Weights of a small GPT-style language model, trained from scratch on English Wikipedia: 14 layers, 11382 steps.
Each number is 128 + 32 x the weight over its row's rms, rounded and kept within 0 to 255. Layers, rows and columns count from 0. Numbers have three digits each. The size before them is the row's rms in percent of the matrix's.

# o: layer 6 attention output (transposed), 512x512, rms 0.28, rows 274-284,338-348,402-412,466-476, columns 0-255
# v: layer 6 attention value, 128x512, rms 0.144, rows 83-92, columns 0-255
o274 097:129135147235162129115099079148201146121139125229116126066133118150124184114110109106140092111135106177148160152142130150078104044129122133149084123135063176159134038146129123110160163161094169198125068093173096169095147092128135160074098161126115108176154170160158176124149126075112148057082174125073142150206125158096139145109116133108101126073139131135095110121107098132121151167141118116121151132134136120063122144107125132104223169088108173159126098073128114142117108067131139074135171150107123106138136162089145089142109142138178115201094173136099137169096063131110105075091082156146166144200112169151136164178112133161105145172131115077120121170102151121187113137143109095144145136075200145103131080139110142136109162122123066070191162133245148112084106127085102
o338 114:106152129095122145129079108164216174066141177125156116127138122193123108120164138133128121164153086093146149199095090126112143107104082140089106096128098119116170177160169131114184112108096128108189099115144087146172127127124122161178097133131086166161119100111186103140171121132082133096139081076132151131126134130094123144131098143114154133144118127166155158118100174143122143170121127131155138160164151141134148093109134179050144137079116103089128185137144100168055120108118130155135129110081114145072102101147142178157148102038107169102140189163108156201075152117140111074180146151113066065171139120102142157118144080149155096144157108098164129112100126112123176150067159118122102160147160124137168145075103124157123121161138144131150090115114088109153122119073092
o402 099:087142156113188177148121124123111062102130093167086168192143119068142093138140170100139123078091108141109155107119097127152202107113189125129117117152106072124137126093078104099109156122192076153069139152127129085122152144133180125097138122122132167117135148123128149125105147108150149159092088114142121109115108117154151130065113080169133135074090164084148124117113128055099133139133142091098132117082118132154180104170075071142140088133087176179144076147137175154175114150146142077110117175133089134173151134099115116115137188096126127167157121135130125124145148071078140155131100118105136168090070048118113134111138133132122124168115093145145151079087085137080133146148125166086114105154050117143138115128159101103105061053174098155170113125101141197147126163179179
o466 081:081132111067097104171142094078083145207101079161137182119101130094141129157150153122130136107125160126164170139126145083117163098069136122144115150100182099115108211066083133123140129141136143105117123161087173128125103122168117120154126173120098141135142158125101127153115084129145087092148103146093131151136112082168097120119142125150115103201214124091118100099130117062102081114174099054128089135064118164084154136134078066147115104066176129120169130107089138148133181182136123108107064088082187157115080130144075104177084081219114101136101080089155074121109116111150092155132138124137187096129128150141162152172119130123151120110118150136095155169171133168139095133102104129124136120111132142134139114158189083140097163140088163091116078128058094071138090122091150
v83 100:149096127136101130160137122078192153136124156126097111154153138156048074159124161144167155150118178109099123135102113128188116141139140130107122069140117181151106134145122125136110107095115155166128121196116142095126161154079221136132114121063143108176119146100118124141055154225143185084140079055149161093098119138114096164098089114151150126192104076094129126176092108162110127177134143142110131141167151077150197142131139079126081167113146134115156079155058157142119078142165136087107201142094163131129104169133137102125121110149109150137147125140162109109137051120161131162120161085158134169134074054138177147134133097121132145130086140171125130125171143122165133121141068087163153082143090220157142062127094122113086129147078149160189146095183117101150114091155163
o275 099:141166072080104133160145150138154049164106149128133146131138127137136105087132126093084143111116124072157128111120120134122067145120150136109138085160117105136085162127156102077097136127142123143106156139074127129180159137158161203130144147090100100100111139137116074172150100131142129142189195169076175155125115155130118121147115065086221099089189101111119111078139149169129158123128201132085192092135089102092119135142159106146128151224142126061156066140099141137052137128106120148111147092111175073114132122180061087074183105118146121137178068150158177143116102092151133141110124140158122150180060134129159118119118070178107197212135144166199128098130094093124102074097135094160124145109084077074124192128159171105143117192131150096170105124096075075077165117083132
o339 111:056160128150111112152160088190142085147155104144122119071213106168148199097182152115088094143123102155123087187144090154133146117092122042111134206096144129113113128099148138095141114107132143078117161111184113157117051086122082128155118127166102161148112086153129116135130064135188156162149112133108109101115100162111092088110127139087099131088180098102139108113142126122180162130139145172123158129187091093075142127160158095115140145138113088205095114103160143108164168114161115127106068135188171115154155136104155151126133088046084105178141091110102104156129129147128170098120099158111133099069137123120113145106153091117116149142214151132126120156145087137102152123104135157086104153137203164126092150158164096118146145111159147185123099157020195074137162135134133
o403 096:116103163114179109065098147106040157124097138145137114154109146150115112149100122145184095135129142171126156116102111170084168143133150138143096183157149106140114109124110109209176126150153110129108129098102124141107184129110136133147133113145133144114116207152138164030121173161118065106108097066154091145134157089150197104118150140146133120185098144159143160131125118089139112103093152155155116179078117171137095066112135207124111128107102153119135255179085069153121133155111118148128135144094096119158127129123185099190092160137110112123096168050140143133109121106107121159179175113106145089118117140125108100123107126116147145077081116086118192156091204167155106166196149121078131104169156152141107128101109088127145135096165113148117077101170103128153117138127124
o467 088:139115142104112149094123075149123162140163155096108169105121164096136174188094089119179139107129114169103218144129167087136105146171104159127078115140154148101140096136145106112100139102150179099094152144103156138109165144137182095098104101162249068071126120149148104152130131165089136161109124196151123096144154175082145173124117103134113159129085128124140161156120082106124115167059110117112118119139175117151153128098098129132100118153116139071168164118156155134082134103104135161114128133079156155148162124125193117106201118135165167114118127142120120096180116188086076105137144131136137154184148145159069081141097139113154077153091113109078183128130116102170161149056139065095192115114122101117128131079040113223169129153111167094124137097094135149089164126071149
v84 096:138108102127121139142129100111188111122106159161164103134156130091118147084143129139093131120155148210103161145095040116111101140130125082122121071104127175109147114101139119078148100116187089137111140090074148107066155161091067121107076138079152153140133119143139105174130120108099175055179121135099133124127141154159192047106136098112135133097124159130161143105068111131124180153159159211120118163131129125074134107137101132076144074119155121135190072148121138166117107171149181110169131125136127162150090134168065171146129083133116218126134048113143117128129075137150170161158086128113176186131122092164127127080172108138110192161087073086121127178117076053110133103112144100154082181144118139160152112128088165124107100165123111151133080185113152093104095094136073
o276 109:172116141063086083106188175139142115082059139133105103062118138154222190112139132089121132164086135157142126090124161149113096149166174163053100120066131115092093105164104129107103133125105163106113109187102100043115171148136098051121118116083116118105155137103085108160172096138168128166129128170135157111158127162114145125120083134183111072155156057141134132127100105182152112103139113056074147119132102131104138126136138118130130137112140108155135161207125114116092169219163126118158143115127147140121149134091117078105094115191145097116143134175111124098116082110122099113119112104055192125136178103103130149114135220135076191096113132115153113144138166069152103163176139091175118153102105071136142154100094136082115095139095108172137136151136104140205166102121081
o340 107:053110155119139136116120155191155089075105153094127109132119108107133132167105124137182154128136065064094091132134144189125142151167158153114090156087179055124112122086099052143112142115138139120171097157151116112179073137086096150157144154120101104089177143082123147146087100170089154196153100162126183140080092077129164188103057197139110153110151078086148151173196172132158137142153133104114171138155148094126171126141159154100138154084084162165134151220120133169145123121117113125044100148142120162152119086119145108098139138190097056149126169174111174089063122095080136141077144076058121114109185092163099165172186142140101124095178090144107120118172129131163158122125085132109147140128149156153117199109116153212153124112115090126147094098071141121093142079157128
o404 095:183145160138107166165137106099136181115130110146138181124154106127089094106147141162120128103168155119110085160148140077145142134159090154110187093175116075140147134152163143099128120103104102139166160085140181176148182081131120179134189119136123140147079135184142163173085159152144032086167132143205101167097134108092116175143153057070146149164107187124127099111179095102127130169083126141129063116097120143188117107114144115110136150131135121050139108108149053101149110102190108107083160149158125147110166083086136175146143110092166109087132130119123085143158158147144128114140156092161104138163157180097147097169104129097149100111140154186141119169082103132104112124145134145085216130172092157109105120122204142086120142066156133107129099126159112112143120172152149
o468 082:076168171152132115166097067150111123134178123196125118108102126113147101128174145081159124196155121142160131117103133132149110130071098175170146195131142147157151116131125121129092162160121171104111131101185144112119092162164185150104135113176174130134128098160153141136148165149101092132147113122147169114147115125125139091175100101140154138106120127137166134118079043096123111111072071146118121101085117110090125100108098094160128068089096145100148110114149191182177104153119184156123099140131118042182155103127147165161081159109162181143124158044051131187098136176118142162134140090186086155174124129107135163101118100156135130156125090106162138117197127117137134146102100115116070117098146148159118119157078133116125106136099116083095163142077160163178139131167154
v85 098:135140104142089194111177118159173119172133121111103106124138126146068133118133133105151162130117164081142113144128116140150090088133175110065090143103121131121182154130105109143187143149135156182124141128115076109115118154102053085147104117166098052138153110131125120113126098105140162134114091108112127108071081084114146168072125133113235175136093171129117113124098131138124095104093093155092169120113095143126074114139148190165103062067161161112136138129169133177104139084118120100075098128106142195152191186146158148146132172152111080147116169179092126144131067100164084159066185148105114112156135113174122117087111160091142163085145147094124108163079124069159135121108118164085139127157136124169125149093124135130171107124199108097094099081151112162118165117097148
o277 106:149162141152152120140104142180146139165164124148127170171114160108122150170170168099153129110114180152092120130127151045109144103146145127166109111175137190142093136146138160089117115159153140088136124058178152088151142159154115025115089109071156091165183081128097155173184163109166141127136139109160151167124156092105158130194142085171141109105150135116124145141157140132171138160151102135120161122118113072112069124105116206066139076104142142094109182226156058124124142206115115162126172096145142155113136127130120117160095188124135153143145200170175092149171143153098130094126185109103072137174128095137151163125192115126142115159169133111121112111087140132164146107116141163150173138081185131098107168094078107062174071094146180143141135072124137114134080132116174
o341 105:081107164147117131101131099086138198185161133170169140130085058163056148153110142111171151106086137127213212161107196107116131149132090174191128195071128122117123119129132120129126150122142114118139149077118142110131132173107134117168154121130196188109099084134058115153176155127105136151126084128129095023087114129121102200115140090163124100089114121108147116138129115119158161172117075133144119091101093155083117150105112110116094138174153132158114143142078127159129140120062112140132127173123075130154108126049102090112090144097109093104119046135116119157151193120126136054170123113127153097120132176100177130123158120120103148180081130199131147147131102101128079159052154113192111136114174135109095101189105138071112157141113145074093103101138148107134132149116105
o405 092:070124128114253150109124159072108082055164176112108155111091151124173095093080159131117067099113070138105121103154120136093123090072147165101164077107137110163130180168146082102147119138072092124138150140128140172131132092161159172104174127101081166123105149122158139073064143125192127159145130103161138152135167150142128143108131165117118137117162149176110101143121161136142088065152189088147063106111141114137135156145149061106147170072109114148099072102096159099082182152171135095112084089088145079081055129156103116151136084142188137081172147074100139119053151110138174170112083138169130168074165074132103146112089132150081085103155144118030137120140134144085140187135113134114090093097105114087205144083209101219094135071137080157119122161141112117089153158134112
o469 088:127144096101075101175136102154114112157112142108156145143117131151138079145125146081093165154132156105146102085092119082222152169127161087082110061156136102148126087081157090132191164190129151166137108157090178094160135094140135111121138111123137052065079145111119141165108161123097133168129102161090107172117087128115147109119100123113081122097130106136103118124097111125135140132107123162193105118156146100114185125137111094136084108151069101104168193121160112134145164153152136180156094136096145123113195100178073193118149078118131178139130174131119127135076146219112090163111134105137152116134142170102122088163136169175178123130179096114192097132159157091121163145160133101067154171076114106122179108148166115155099165119178091087109167122124092177176117106079131
v86 096:128149157134096199088125124122065146111120106142049083138123202085152108127155156129092146148113161113135123142131212107180121109175085059125124121129108123133116148128119169116081139156119074131114167112118119191130097154125123235118134113184043167077139183152124113130106142165121119080107121095113119075209136086158128143109083111084198106143100133130101133100154097141126145182048131100088121090188119088127161105065176084139164080187120147196184162149104157119145077154158140162113170124149153095071118146133091068137147153127155156110116158144080067097135136139160192182120087053080119121145131166105142077086116140140122114180119141142090147061133123083145169120163096130109102195113140138094149157149170102140152106144153107104159158161151123093111111202104124
o278 099:091133135182162154121120148107105114081119112129118136133199099113137162163151125136148055110131154104116108136100116091110108116089155082082162108119187143111107092129105072089112149124129144131100146088111120152224162175108133159092176083102145189209132023109107128132135138143096098156099165137142169144148113156113066077094093135151121127117185121171027139191086162119100114086175043157217155155140089088119153131091176122120144118154113107153119139170102118096153147109132151122077134090080132092152127083120189129159124147181134123170126213138093121106153104156114139154117148061149125163077084093109067145134123124095125068127149120122105100110158196073180139164120106114107107146094093107140132145168148097118105158116134081152163146080128141161164154098124120
o342 113:135104099076118092137119133130139109139164127135158154086070143183159094076091134143155093111103110137166178141182112161140098096115107135184082139095094131069172155138176122117196092101136180100075123089128069171124180143116126159173092089139128148116075130155128138123133154140163070151080166158085116087149172169103183097121090102157121119106060094140131125139094152149110153134140145135160163110050154166114125126122095102160184122075096058137085103073123113121081120115119073183145143116089120175143111196162186165135075125082141146167157128166133116116151044130114153084134153196128145053128140131131158162117138109139119087129131127136104127154102119103095111156098164171123207096100135105143142076100125145142160198065133169188126148116097182117081145134153189
o406 093:113133149142153077118106159106121122166100108152165128122178093162081108147138085125141095144154149116102136128146100123118142139105178133139131123181142154129081166098152101135144148140109126167135130158119168080088093128205167109111124131091083115177173130162136116164128113161156175116177113082197152095051106057145132140211115159083117130158165198065224123110131095143109121061159114103136096137115114148112077211188135130155106088101209190057139088109154154128166167127106112125144102178139097125148147128088148105119175133105117105158126110149138048130139128105148071104143114121126119136134111162140124105138109131105117144114123109129110170170173121158135092148112148140178175132191140142179116178129155110102130115148098189088082179157140128109133171127121086
o470 083:108095045112171116160183101120189090065137097158104130148140159076126150166133111147088132140131087115102150136106086076123136136138129095147131112104141069146094077124138153151148124146093115085125134185115191105161083116122108101088134114110176148082076163094157135153094105117103147091109101088175172215139135131123118159140060155185174123134133159123168114181125119108133128168087152115151109142171078160126174085140129111148133115162128151134152129143181147141067095137173154103153162166162144076125156067131099091094142138152110102067141127032106154135124143072130113149171098160123138190112201148066127096142115094142129125110096097126197097135099072185098113158134103078136116094130099086111134186142096131112190138190183116116154088083092058162100135130138121
v87 097:113131150192179092180146123098076114106092114150147126102090182114111162097150169106136105151097072166118171114158102077102099113151137128139157083134150125134139093183163162123137111049095120106167132099113131112169168091132146132131117159158088170106165199127100099118111125141121175114142139118095123135092101131150178088150218142151124123123165089117146109157121088104166123147087103107111100097115197160126141142107159107181144081151143123117092075137167174078111100103196106161158116085109113164099125167172119107090102123100148146108123197094123083139115103153091187138130165126095105145082183146118078156126093123141087137123168125077118104169161148097091115143097135216129146156168102103072111127137101116158112173109121162111188145101082077127142130176158071
o279 093:110135064133183133167133133095157150121131100166166114207099162075125154079119159135105160146063110127067142129120110203131083144116153154179141133097060146159066080166122121135099144061107078172154123137141125097163173063126063153127086131153051124152172167192127187165100155109084120075135078079119124177154130158129158168122159172128095093184115135109099147162159115157067155082071110133129118131138131182174186161143146149140098079115083163126138040161097114118111113160152142152086120137106045129116091117138107107127155131109108095145115097140105141095160109144104169157093080119151121136104168143147150116146152096076141131083139150152057126139123178110110124129131098190136157108170155126121146132155147148139142118114192104150074074141184062116098101143171116
o343 109:173092149119108086110069136160153076103104125158132144166086141129081165100154168153123103130187147149113061051144139155096148165125112113143170134087152150127128163112159116220130106151113182143019160110124168102137147126103119075084158087130151141119137101132134175168088133083141069168163238147086194046179127107107105132121135139105149059161120138129113176164150128141112119187126158126095162072154128206132148149158091095136131189085144146099118159052104090159082133138125111020139139139110122091159212120146154172145075126163128064156142108126130123161127160102153105147161136139117184106096167098114139127094123172105150128131189077171103140108094106163090160131112089151196081118111139133132122176128109125128084104110114180189094117191146160098111108085136094
o407 098:159178155101168196098090117135155097128126095115111173085105032149135090160087074109172152125143159127164215211147078092138122130162148108115117102141114104111130138149117143125179178150171123087149144134078109134062107124131087143160105102116148080161158109125130140119119075094108139094087131133114096177130152194130121096109104157110093149081143064132136131105132143165135139145113103085139165157132148099143120119179156164173156096166114165186079160170121147130113166105114107109145108127154137179069118151092121051110121109110123186106107079148064170151119134109190039116155123131153103113199130137124086130119114126191138097186153116119165095071229108148129111075102126149126103080084094121123120148167118167108115124146089104113150149085072127139086111065108208
o471 090:128111129147118133107170141112154101159162091116151169111122125086102099182130133131068099091051145127210118143163116147106156093117091097092182154176142128111148099119134150108117124134061120114135106174094123126162108123195140118124147164127192172134084181151167102235133169135146151124141146125122120142123115105115104112089127140085143095166138161184133162098087134100141122068076140105163135083083115113100053152123128111116145160136180097149107114142160079094159114073147141099093139165079103170155088115126154093162144144143095208098099115141129107124123142174152096105088090094130144152055150153159147122138096128090147169090127203106178162141107159178168096138129070129125134120134112117196113163117110116099076157117133141150125155065091093134135176169105112
v88 100:121188155083141123102150097086153114154135170185192128180122101106070134202059162153156124075082124111202161075103081111071123062139076164133176132080173087122052122157165129171148136121113142154147090141169120206103160146104121087151094101119103120067099141109127033079090118082129174129077121136160138180170198158161077088127070073176149167160104131170114111110180167119099156163148090086114070158149119066136141072117154062054114085174097148045159140086148128124146133171125134144161098097159159144098090117108093117148103081148096156164142122132115126203135150098039130144123113155100105145096135099140169141077133141130101128110134111097057154178127160147178137112149108151087150117173121159135173092135132125159090071121152165116145147099065109138065152152130100
o280 099:147115065187173110129120105101097095124129119131113119078124123073116099135117197111117121130100174161130118149129137087126061090138183074123166179099148124109075112115160116114102129102111111081139119061097116167197083108198132124127132189147149157150167131081095121176081116085158104162181144103147090181134125113108121093170171081099129100150130179116147070110152174096115166172088069118052127179151136160148173087104195094154127180118148091156134135121142105167144132135150145111158155068177171231190103121131148190181153113134127160128107159124141122093105102133094160159111139163123137180075115179099088164111127146106131147146118120110133147090121172146139114127168175173120112109116140098159140132157109136107154177117091158194128159140128148104146172143199148
o344 110:100135117188100190154155110177122173114120151091062112102127160126106147131158072151094115120141187162123121166175181098151124120077116111083099172133133101114142129136154160160114113137168117131121092139097126150108074120099151122097120141129125136173152134143132192131137110185159152149089105094131165161114111026083140216170135158107101161108096048095136050148068147142097148123159135121084100125107128155163126162073130128130082125096133150164084076184125100154139134094181125121072142165132120171154094084130110162151164187068178132112134102098119139123132186157136136150117173106160112146105097090155107135112145060094151167196119166129221111083140094142128079136116167105064118118129113080108081093125094117140118137087136105099164064132101059133142115110117125
o408 096:126089118108114090131125152141111161146108077164159094144115118134149047139159134142137202111129112090072144126075097115120130201188116139182100141142108170121147156110113116077113125143108162117087174146142166119077158134149118186147124106077121085044152135173115121166139149149100089153107119209175130131120166130111138149149124123090128111204125181117099144085124152153165161148132171158180132165112144145108124161101133157142118104125143100116105112117175121091152155139133083099209157151109125083060104157102144042085061093153107115138094120125129131106114131094186144058157108118110171107158141147163108125158067044158130110144085109175159131162095099099109193113112147141136184149106142125133117084148150136130135127077102138124102126129167154088112128114120105
o472 094:080121214090173101126110156112122104082119102105134093092122106066174155115119112148061076154128137177090140137179138149180108123124142142172103138095158163083103158090121089121135096103122105140129172141130089171068162095098179136138154074159175153140041099097125143061112112159149063088231208124081108084091132163141132117092104117158129129133132159168143158109154159129114100151090148125167147095127155111075083195149133156173148101160140172098109166104074092067149100128115119097157100112117128099149067184128119106165149138138098101059130055130105117173150075049120134149112099128107129133157112140124131133091144145118097122101119113175069134172199166184057111135102125117198102135173130121131090154155123117084143150113119117172085119095157172177159128143135136
v89 094:188077157137192110112140092150102168101151130222093163208137075134101116090156128089090133098117170115174176160145124172147115125099194137136163191157134098114080108148163111130121119091111163083103166183096157116201113108104100169152127099124176180134111132121124094176108142110144109066130043155155143079136087118086075110139113106133084107064109141141149139142135147138139053141167171140155116210118127128154115076107077142049089045137065175103125130107174144113138114096137104135152127109064128110119101120159134102145172070154081150103134165174108181235128140164111155138133119145154168182131106119128145130145135106122113124094113096124129106118211152088111138087136126082102113029140149188160137113137145102097096165137112103138124129076148073112073044141117080
o281 097:153173086165076118108110132159172144108126184136136133097097140099092135158123149063120129078110136113112162182115128146068164159196129114135166070107069162151140141116195156121114169148089157109117060148100102095118134050165101129178194167106115132166109121159127186153060128113155144112169138179111096102125189043142150124111158096083136092117188182136142064130192118167115111103132106108109116160069151125154117171125131108147141115177065129156195100121137110127126131118190110135153129185098103094141105143166071172109151131143131094131106137174181142152126115109121107129156185065123103110191117156182116100085101074166132135184122102114122141186126137150102165161154098188078146129069143158140148111123136123087124075196077143098140117110125103120124134076193092
o345 112:121173112119108165135092109144153159145110123113127061119143075069153160096150082143155119163124141108103094154160145113120084136121115168130127128118083105045127089113164106146082182144149100104155108110148146151104080172113172088078070169153141093167109115054162145131119150106122118148148099161143144136160125162130189107164053109164198150107097103134152106124121141139157071139228071117112126088164101132098121160131140118141161166099121153113127175140137124124159208145162107118159141163192174133098081160188194133128128117077137098181180113114175119123124116101119163115143117131163149154085120134116169127119114113109135110125121163036089124180093159127098070178124136189138089149125174118172100142143159115110140061160139142110119131149110128110076183126092146
o409 098:155116160126067136201133151120143116134117107111143135094182162213174122139094150145086154163112172095184126089114117057138125143150092141098089158133105104168163117133097121081098144127139150113136088078133151135057141092112114183170163082102099145152173117199079068131154129220064132172052151126077143107118123165130098179153181162122085104171130166075098139122090099092118147114062098112151113110162154156139094107150113101146095161109162091124087116117093113099127143140142159138078139141144111137126131155056127081102161092124145148112096091153183133110109118155126111168156094122137096072144136132189180152167221143141150125083096141187164091068090090076077094107089119062137130162170109116086078089158076108190111083079118168087098127120140123189142144110143161
o473 082:118094178166137120118144154137149158183145130170136094165087160132144102156091170132089098130106103121124110121125112165136125143142194109159162133118153193146086080165104089176196066144137107128121148144141150130157160086159080097135159133175146152133142136134165137123111096102161128101139110116165143179100150083186118156172150181053125123119138160102156146120129087096110151174109157223159157134114094110150175084208133092063132159104047171079148121070161108123121103102133099126089160092148098157121180081057102093136107150107125157071125115097084091099088160172088151146124117131097109110118164135113128181148094151148170075138089050164119171113129163140172151064123093094145128100119092206167079136175103110137165163194125122149142103090109156108216156140141129
v90 101:170114101126135077106144140207163046162098085108067110109126133128173149077138141103118101133145112148105094102130174189101043077121104073141112126094105099154128124128156139132115114145083141109121162158075087048169051147167188145135084092144139105141195136155148075123117110140145056136134149120156110159080142110110174127127128099116121152130089068096156164127136121117139127167096134121116111148082113153140178156119139117135155153092099045135122121090107033134118083111131183118170072165117139126144104117071108128106059127119090200148174085124078121124108162140152163132099127118151122111161198106141169089137118147118088106108082135145114130134148162108188141071142085129106133180089073163161195100097171118138145186106151158129137118109183105116169151113125150
o282 096:150175056146145117159100051082070140197097127086143123115130123142071135132125095152112146137076209131140128131115201139086113094090056143125090192143141108101126122157063110093134107144082113149155140145123115087139139145099131090072154134088165089094101117146138139106132128118144127116122123138139139102131074130161153124140158090186095138095116140099151123109160117091140117118204080101159148090157089089112111093132144109112101147147105158075143140094109149127140093123091168116119115099139122134155114125116138152134048153058086138079120183056104097101112133149119106114122111140121129107122117103155125165150073134142111112137183115156166114078170097136178129129098186098122139135117050107153089144058135092108175118151180191139081212114150105105158175104121107
o346 115:086135145125181097144176156093104147122107088144176080107171135134083072122152086180103129158176126120109101084088074123090169075158162082150141121137117187102175143158108196093080120087122130155092108195097171217123106143151112147099120138134113135063104143126056171109118182174105106154128168120118153110105150047096097083147164105209138144125109074104121145117168156077116126144116145155074154164155085104171129132165111168087141092187162155071139126102127159072076084131066124198167134200135131099149092156057075111161172138129078072093092149136164105146156099143117128111134167146113133159108138097097098173143145110141179107101152101157143119114127132163157143068125177130143178151139126112099096108146101100155118098130112162168102174092091141140076139120102166
o410 100:195132102117061118074131113131127128116149165079151105131077142147138135146133115115121189121140091121112108125096068112164163185096110130132090078168103158168139207120110156205138198072125178101126114012134108107158095141129152150130168113138123131165091097073123137151133077146118169106141097186139139079127170153128156095125109141105173116125110067144100133126137136164171095124199147132134086112136137153134200152180113104141089150078128140215091122143117159180132137104204156072105149187102136174118084097160170149098169127123137118103153104141084206125125145073120085158103121117126109150151090151110124123064139152145090109096078169085106097131126148101091088119116124114158088172142162103120133144119062092102121118158122130121134158099152090139112167134114103
o474 090:127112162147075100101184085200130155071119169145045148139138137125161153225096088036115159146092117166129159136125196140148134167156107153150113184138119095136082080076125058143160109155164086098125097132102134086145174108140131123141142120143147082142160173123096093144147166140156149078134091106093145103165094131182118151141132163074130115090110149118159131131064082084147107107118077185207184125096179167110150115144135120145131088113154097148196124158125134153111128130113084071131173083158118175117222086161127143137112028143166172178147216117178082097063141154151155089132166106146135115102127168133101088099103136147109176115065110097119158176083145129171130142140094127100175085135132140141181121125088175126129140147138106075177124156084179190120108166132108
v91 102:130130079151108107149059148162194110119104104074130180140134088153116161153117140124152115108143192165141124111101140106140116070088147151125166105123157129137144146149136138076139143143190108156140097072098167142139144133107085125094123210121174058122074167127123140161106148124140144113199102172156087104101098115111115090148138089123189101149129132089115111120135126188110137133108120120174090148117127119132115107151113142133128094073133089106072085092138156223112108124174136184101112126153152089091093199171131135088042127083115128067134151135095124105115112140161104134131132147171112077150017217135161074111103118126075073181090144095136123110166093083199145093169127129093126148148113194157169152108134107068147129152100042200113127168112118070108197152096088
o283 106:110146109108143178134082102229134167163113086145127100117137080148129092142078127140158088174156076153129069093099184097118180167133173191062168128088122181138079069143144121112145120155094138136172156113162108122105164133137128127088123179144138080101110135097125100118083163112158115145086131135146139102114087092142136120152086107175104133123081089128118121197167115074044166116137183128093150126165130123134074126149113037170153137110054100100108116172145167091153114181065165108129141171119105156111076169152182118099114120169139169120098186126130173059094151112106074108129104144135197173174125095117155120132125147138163099132110127082139104112143164124158155141159134109195094143132104095117117163136101158114096122093127205181122155131123119138101165107149168
o347 116:148094107160154128139172194151062146134117118128125123142165161110160109126136163119115066121203146143167167164068099107154153086147127131110128098097147113081131103148116141135141174075145156105157166102120135141097133086179118149171143121105088164136093103086193044113129140126137159113094150157148168143138192151146158144123148129219107125096082091124189113206145106148131114126106154118124171155145154121102185161138113073175087110156124157140140101154138124119159164177103147159100121132145166164178096088125151106121119069114118114138111129114117173136157160115144103150093123117107172105143178075106166124164181103158118140064146131150113110132083153121114157124066102181140130146145119078129112146120104123158132122119123149076138085137117083181138143081134146
o411 100:121112181110135125144162154114148137155127136125125144156133179182138180074136085103107154151113124132141150096196118188129104135193112047097117130163121094195101182104120109094152090173108101161125106196119111105193173122111155118091115093140096205144157128186073115125089082152105111095118116097106158110134085168114134129073202144137158166094186155136135120091129149128121115090181067139117107107149158133135136120141119111158157144072161082185114158190119095142131140078130146113124125070106072045126178124143136190179131144112087147189090079112123109128130155150162132133209166167140081158072093150109129155102147096135169141107150115112100148137180162173026111118088142106178164107151173145115125120111144122126149110156158184048167105140155107143160083192111131
o475 081:135110094139124153105103148124065136113116101119100110159117144051106128066137065150073158092093087129123123093174153126153088164122140111166144107161132094098158130129171115121097090136071130062141162078095134106166163090107142129138116111126158143129169107097140141118123058148143141168137114088110109204119161164070110120055135169095133164191147159103107128114125096106158146153159137162120128079110106098154080135128143166076176154165174147129171165062077139144132086117196092112181161158132181129062152086122084124108133146125144079159131104114101100156130082190085081129118156129070098101058110136146066145136071088054118142122094085108091103138091105133168124149097090120113112171141110152138190126187146121155159118117086155088111144104113178041111174116119088
v92 095:121141073113110078136157153131163126097086126171138130136098211129176084117141160184161088112098078123134209139136158113125157125112143133179118142107116111142128143134169165161086155103120107150117119164172131130135105163132154090126114172110120140076134109148082145126059092129080143115148178123140139101143134091145153159115133113115132085063094126119166075108147137114131086095135126112176079109058200112137122137086139077131153167080125111142103142206173144170190044130086137121164140129166179153142086082144128110071122126137157103090086071102124126139110114087127147141126158068105113103142098138160201068155171132114172147138100114168174173118124094079171130107142136138113170099162191166101166163118100119152193167142172186074129092162134125095106154113110094
o284 093:148134119164120083139222082132092129127154103098101143138193085096114084089087122083155145095171095127124143093147150188118183134042139130165137134133128120105116141123103087160090183103160108177116132164132112044187136160094097182107139108127108110114045133195187140118149083083109152104168097119174102077103138125155119133119135125136094110113142108146127050159047088115103107145146128143105093122130126139155121122190142085102067142128146146136139124131155170162084064151119150122094133108093131125164180124146102080097181129137132117136120106107076121143124185115150117161081084101150191079094110152122146094154091120086112116100144110140170145108120118053167155148152116137116114071111160140119107108131124114198068124149191142126146184081104084163148170149141064
o348 110:116137118167112155109132084129111116139080127162121158169176179168069108190123158191133169145084191123162097116156138084100140086118134164172108149110150132140117111151124108145166133120155146153133166093103150147095102098111126149092120123113105119174105164164119126138123160108166132149121101111065152121113178113118078109129170121110131120156149160104130132086109127107125166144141161126087168151123124119085142125123148114175081144187169145180127086090131105138116161106059173108153109128189098140137160099124089167135138138112133198219122172101148116025104151139131134156200136124140134167135060193112098164067153091136074180189102143097089118162119162187129207132110150162203131097123160105106149123129063125118153139094130097158120140207077111175129124096170142
o412 092:134157133121154162053088129130134121081151140097137104104100095105122161097133088081053145123125148123103114155104111147145145133139171152109121090140121148163111133125090131053159149135123147141115131108104138105092152134191173088156122090173154110128122177121147097156130119142153147157096165142159128124166128155116127192119078145082153121146116144103126114168176157077150112123108125181148113145136072104092127125083099138108116158106111112115113125232082132079172131078143154130124115121039158084114071171109120185118112111143124111059099126143100146164112104151099111122111102157112113171105150093133122118149103075126115104086120133162098156086140081112169080170158123118079075162136104127104094116124144127106165070093091160097125116139158141135111112085171136
o476 086:102146119152144126135120160111103116156134115133156116144065097121078119140146131164095062090152098064104130173115116151112116203087071097151193143153096094179154015093155100155141122131130156075106141146080135134134156076139125124176109150191113136176088088109188153169092167149097126072091097126137087175179141119191188082139114117106123104084163089147126181123117083140136115115126143112187091118125096169161144118112107137125161121138058138141128133131110179082129158185122141149023125142156130116125139137134127104112071112141069133110106145147138077130177124106107166131081106132123087113089149090094060117160147140130140142116060182081129095097120084176101026120108100146137135131188085166185138133092114151143119119139151151131132116089181135099148178100112164